From a checkpoint of a small transformer trained on Wikipedia.
Size: 16 layers, 4 heads of 64, MLP 704 GeGLU, vocabulary 5630.
Architecture: RMSNorm before each block, no biases in attention or MLP, untied embeddings.
Training: a variant of Muon for these matrices, 300M tokens.
Each number is 128 + 32 x the weight over its row's rms, rounded and kept within 0 to 255. Layers, rows and columns count from 0. The size above them is the row's rms in percent of the matrix's.

# layer 4 MLP gate, 704x256, rms 0.236, rows 140-146, columns 64-127
size [ 98  96  92  97  95 102  98]
[[152 155 116 157  95 117 112 110  93 135 147  58 138  97 103 124  92 100 140 170 130 118 161  79  91 132 139 105  66  74 126  99 111 150  69 106 131 141 170 131  92 142  92 112 159 125  91 135  89 175  85 179 139 139 158 146 139 112 118 106 169 138 101 164]
 [ 61  73 178 156 152  73 128 102  92 127 158 178 102 105  56 116 137 170 137 121 122  91 126 140 136 127 190 136 121  48 167 173 199 164 140 158  97 149  77 136 144 113 141 173 127 155 188 143 155 162 138 132 165 105  94 126 201 146 168 161  99 170  91 123]
 [132 113 162 117 144 118 189 139 126 135 109  98 105  48 130 172 168 133 151 129 125 124 147 168 106 158 160 108 129 107 171 157 139 116 145 152 152  92 103 114 112 131 137 164  90 215 134 163 122 150 112 154  78 114  58 148 139  95 110 110 138 125 113 105]
 [146 144 130 121 135 140  98 119  97 163  65 136 122 106  75 143 113 120 160 149 154 115 168 207 155 131 109 152  85 188 122  87  87 131 147  76 109 186 126 125 134 171 148 146 125  41 171  91 174  92 103 123 120 146 172 148 112 150 106 128 148 110 141 166]
 [186 140 125  81 160 173 131  94 113  93  87 151 133 145 147 139  99 104 117 133 143 131  75  99 131  86 119 109 153  72 203 101 118 129 121 178 139 151  88 128  91  89 174 127 114 176 124 135 141 145  80 165 163 122 133 127 140  81 151 131 126 132 127 146]
 [110 246 124 148  74  96 163 133 107 135 123 104 158 149 154  93 100 138 144 118  79  99 148 109 124  96 168  45 104  78 131 156 138 104 123  99 110 176  94  92 130 196 123 121 134 173 177 119 163  77 142 112 161 129 107 141  70 145 167 102  96  55 128 106]
 [189  98 151 128  92 134 122 108 105 168  79 163 128 136 195  81 118 145 153 152  98 119 122 128 207 131 153 115 148 152 135  53 169 100 119 156 134 153 122 128 151 149 167  97 148 169 124 116 128  65 178  91 159 157 171 130 176 141 167 175 159 151 119 163]]
# layer 4 MLP up, 704x256, rms 0.249, rows 140-146, columns 64-127
size [ 96  97  94  98  95 107  96]
[[109 141 101  92 110 105 123 124  98 151 109 185 130 158 133  57 127 143  63 135  80  36 137 201 165 146 151 138 104  91  95 199 119 127  64 144 159 108 115 147 109 121 172 120 166 161 203 130 145 175  87 121 133  81 111 116 125 149  94 136 140 100 104 135]
 [186 141 170  94 124 192  74 178 162 177 147 165  70 111 140 181 142 189 118 109 123 163 159 139 157 158 125  62 145 114 173 167 110 196 171  94 139 141 114 193 165 136 107 106  87 128 105 129 145 141 112 110 164 127 127  95 133 172  58 155 101 148 112  77]
 [111 143 165 107 141 143 180  91 113  97 172 135 112 176 136  88 166 130 105 134 145 121  72 107 150 142 136  60 145 150  91  79 179 129 130 128 125 150 146 114 167  73 149 110 141 175  86 110 148 154 116 165  75 145 121 128 105 176 136  88 136  92  55  94]
 [ 92 135  97 108 107 100 142  78 164 108 127 140 165  91 131  69 222  98 117 106  75 178 100  95 112  68 193  86 143 110 131 124 180 122 178 135 137 101 205 174 105  73  56 121 137 183 133 114 175 141 144 138 183 148 162 153 130 115 190 184  92 110 159 116]
 [133 106 166 197  87 176 123 120 134 106 131  77 141  86 119 113 126 105 137 130 128 100  98  91 102 106 103 132  90  67 124 103 105 138 118 117 115 134 162 128  77  95 114  90 172 123 120 123 170 117 196  69  86 157  99 131 157 162  85 137 128 126 117 133]
 [180 154  76 191  71 128 110 146 137 158 136  97 134 193 106 101 134 147 172 140 113 178  74 154 157 122 131  84 154 115 116 187  98  97 117 106 113  89  84 143 117 128 145 103  91  97 122  69 123 157 175 149 122 121 122 141 187 141 146 158 111 115 148 141]
 [156 138  94 155  94 177 118  56 132  88  73 100 150 101 142 126 143 136 191 106 136 100 164 123 153 166 128  90 120 161 101  88 174 117  75 133 153 146 141 124 132 155 107 103  77  77 153 176 139 158 118 191 122 113 177 190 165 101 172  69 112 158 189 111]]
# layer 4 MLP down (transposed), 704x256, rms 0.0842, rows 140-146, columns 64-127
size [ 98 102  94  95  95 104  99]
[[141 155 140 102 127  92 123 140 131 148 190 200  90 147 124 111 120 163 140 139 150 131 194 180 148 121  94 167 135  97 127 114 172 173 129 148 118 115 221 178 116 153 135 114 163  72 150 136 140  80 164  84 112 133 174 107 104  90  99  81 116  71 124  99]
 [143 147 148 142 155 208 103 153 132 130  63 128 126 162 118 154 143 123 132  87 121 130 130 142 120  93 145 149 135 120 132 127 133 131 127 147 130 160 139  70 132 111 143 137 170 154 142 141 135 125 111 187 161 145 141 163 128 164 139 104 171  55 139 137]
 [ 81 109 189 127 139  82 124 116 168 100 118 126 126 163 114  87 162  62 162 122 115 173 102  96 163  94 109 118 129 156 152 147 136  65 100 104 120  44 124  92 159 186 143  85 118 150  87  69  97 103 137 163 100 167 129 181  96 106 115  96 157 126 103 105]
 [147 157 151 107 122 120  99 154 134 144 129 143 139 144 174  33 151 114 107 155 114 123 103 132 114 117 108  89 124 137 109 148 138 136  96 134 112  97 118 202  85 151 155 101  56 155 138 145 126 178 167 113  43 148 166  98 162  62 138 147 137 150 156 104]
 [ 95 161 215 142 137 139 153 176 139 114 118  77 122 172 130  70 130 116 109 153 190 105 129  89 136  77 160  57 120 123 124 104 132 100 190  29  99 121  86  62 175 115 140 137 121 124 160  96 136 136 130 112 147 176 151 178  60 114 102 135 124 112  99 126]
 [138 149 111  90 122 144 126 126 195 114 101 122 172 142 143  82  96 106 173 118 140 123 106 144 206 136  85  79 108 135 102 169 150  89 108 166 106 143 105 165  82  93 120 144 139 114 101 102 108 142 134 171 216 110  70 166 186 148 118  76 103  73 157 116]
 [169 114 103 101 138 105  94  88 105  77 118 136 126 119 168  71  79 133 164  71 151 154 169 103 173 151  96 123 137  96 142  96 137  99 125 146 148 143 115 154 121 127  88 158  97 107 130  61 118  82 116 129 130 140 131  98 165 138 123 113 189 130  69 185]]